python train.py --norm="rmsnorm" --qk_norm=true --bias="none" --init_std_qkv=0.0316 --optimizer="muon"
Each number is 500 + 40 x the weight over its row's rms, rounded and kept within 0 to 999. Layers, rows and columns count from 0. Numbers have three digits each. The size before them is the row's rms in percent of the matrix's.

# down: layer 4 MLP down (transposed), 512x160, rms 0.0633, rows 206-235, columns 0-39
# up: layer 4 MLP up, 512x160, rms 0.116, rows 207-236, columns 0-39
down206 092:556515600482484513529486467522419555581556499541536488558552461462560474533514464513514476540493487474484513506551528498
up207 091:511459494541516520473510496459607462633501444508475449472462571451561505559540425445464475536439549489453530483478544502
down207 098:496521522494518372472469515462453476448459510520506439547485511429567526522445491496481410478475528493514521501409545501
up208 092:462529491523478484546434527487497476461502563535538495482518556505460448504525496536485514463415494535517499528562547451
down208 089:472494521561507465542514525527491487519488479451514486523551517593444545505557521559526506534505483496493473465531411513
up209 106:495507516533473502463533540579522452546565493495538504428528573472485461513540503551513522509355548535534484496531478524
down209 105:497477541565519456481486495585512509526524503543519550464484471464524473490563515518449488520515487496549478554526477505
up210 106:483513457522500439404550507474427489501445560504524542480564569472496474455491478398479537552466469402471526548450499478
down210 097:506542472557538455580547453425494550489464485448562544512522472461468526520470432542556552506535489527539478555467505458
up211 096:532502457493544519484450493500469489485562376514470476523575484448522463486420537526476523510511448526560506479472437566
down211 094:518458460466470499524539487459560528541471505505495464510488488493550476564503542489462471505508440440496453505445480529
up212 096:460560456547515523411561535572558501568483529498496436437442507474470459472492449512502497522555508437552498531469561487
down212 108:442510494471413503448417517515509571439501434490536468465499543522508529471566479505493518423519462452509379506510498505
up213 099:536499459569511483528481504501438520472431444561485435554472497490482480516464534502489533515567441470501492479449521509
down213 098:504449469489556484467477509533465492492429522558468509497516495408465545517479588540523458497491468474492475579505512518
up214 103:489458525501546539475514535464484449542454520542522516536471512550466534460466452565467434533523468550502522467477459529
down214 095:437471500456497490532437495557501493498463451592578462500535484415479494496541424437588493398486490551493513459420465508
up215 112:480511410509477469556601549576396526483512496442461526432521502444488523590487466481465478522499525438514497505454535552
down215 100:555483532462550491418550506534541470563530471490466483509459548485488489471451502473474487500519459549513528522536514423
up216 085:493504536491502487470590481499521527574489517435517443575540432521479488546512516504465550495516489527455489568471460533
down216 096:523496482473482529495437514475523474566522454541493515467453544438502480487505479504538545570501555494557443520517484482
up217 096:482541545553587519512489488520495476560477564499403489475440529538474467453562508510451525523509449507435521586499481521
down217 085:467545487454522490433455487451507502497558537423492572468516480509499457626531457471559512555408510548574558563537544446
up218 104:533556375492589449488496410509523480489502441497465580511485538506550442563560546495496456531473488503536506501428536563
down218 102:497471542458463538494506461510508467439513479568553494474515504526541566524538460433521595482459504464516466517529533500
up219 097:504505519428500479452485495556519431571527581528534486575523544403445471421525481478544539531513486473536530539537503490
down219 094:413526529504469502420484562519497500417552550513553500473541528487532508534470564589458528519496549534486530503586478490
up220 092:455567511517540462444521504542500460482489527527526482477556476492469489492505567508483555468456431449405499477498518518
down220 085:479505407456588509461479541452439522596509487550532494495514516558487501478484499549531497478501500517546469537450490519
up221 097:473525450449525505466611520376580430464442510495492510495485453495517476538489493531508438497509433476519493495445530471
down221 100:589439555466405538484575544529457463558481520517508499568475517456519488539596473527537450491455518511487543501508500504
up222 104:479465515539504490495490473487482515549503430508525568550471527572497513492547550486490475562491422467470516461509519418
down222 098:452509501545485469503521517584559449458509497484557546541494525505533514546474567510514507501520465464526552510544538555
up223 097:481490516441567560477463514538581477534541466516559516467519434439504537480452463538581510521497466540538524495514495489
down223 094:541497502517521492494545478476477525478404498507509477485577463547507506453514467522583473454524492526506587551601501514
up224 095:440549499509542502506499489437510527521510521541538442417572488462533490404522525461465493433471514517506507464459451505
down224 088:525502475527455514498493533552427481469491545556508531488500577550488465514473519498569537445534462499529520611478539540
up225 095:455492471435572487481484527512490543523481512489458537516437439528508496444460503519577445498480447555491512496522522520
down225 101:429473514529480475481468523604466519447511493534513545495505524550565437494494556483565511455448525498474507561532492529
up226 083:548464502511504479484579506481505493550517567553442487372479515563509449526448457454477460515523567584471464411551563482
down226 099:496522501544476475521445500468469505557493484463414500428520513491551444491493534428467513498608513423537492517461512493
up227 110:425419456560446509550517472546486510525511537519467488463508496470475520418529520525511523482585442467570531506524467541
down227 102:515466614483475538527617512455449513491545459510477543536494444526517480550537540433466481449598475546511498554467509469
up228 106:443530481445547507585461519398499534567561476502548520451566569556492439492546492484541477525427507586577486473498488542
down228 106:530454549476501450456524443456450465466423535487516465536506471561522546529438496504480537444513519535505476457512492462
up229 100:472424564476485454485522432575591487543455497536490473457540461511527505505488485496576449515446473476481543509492511497
down229 092:469431455538539606513461543445536470445514498464498480424527490468436556539426517552430455433467533520535511499516490540
up230 011:554479428520508510427501511510514462493511443521525496582521492469538523491436522507499526469537492479453478529477500500
down230 007:538483555531523424513503481521429484502515542490508560488547503456483478512506457546465547474473517528482434488512485515
up231 104:457512525487503508470440490451478512480553429524581449487541498476531528515518503456515539594464529465550462565468457526
down231 101:537516480500509550536504464479534506503476471509483483465416464415457395590489451456467441501503528494465537503470488421
up232 109:540462469569523482434505573546533526482460534540526510421548561391445466483441516504494499511534540501469456501548531535
down232 098:529544510539450442434505485526516478511544528485458522565507507432517523529520489528520484459579424469478559453493459460
up233 090:477496457510513400480491475441474462545492457517570471495533450556552483511502537487489520498432510546556523409508512502
down233 089:490556483512513522564466449586443501510452483492495495490531503449526456559535448537475565579478579502594476458483479614
up234 098:508468513515535530422504578541426522472446551479520494539523555483499518582468515543521479500506526537465459564501517506
down234 088:504531495471462483544495436484490505518442519394542510542472411458574490444465458453514469544456513533491554483537551541
up235 097:522536511537476584559527526530515466449519525516506509559481574556488501450504421511433484550472415456627501497439505462
down235 101:442444469504456496498464507452474539512499524460474526416499446526480563469522478545513528497442589420479475489512482498
up236 088:426482475480524523470414479545473503558434442426506504492490509480420492463547457569546549456535461493548482511487510431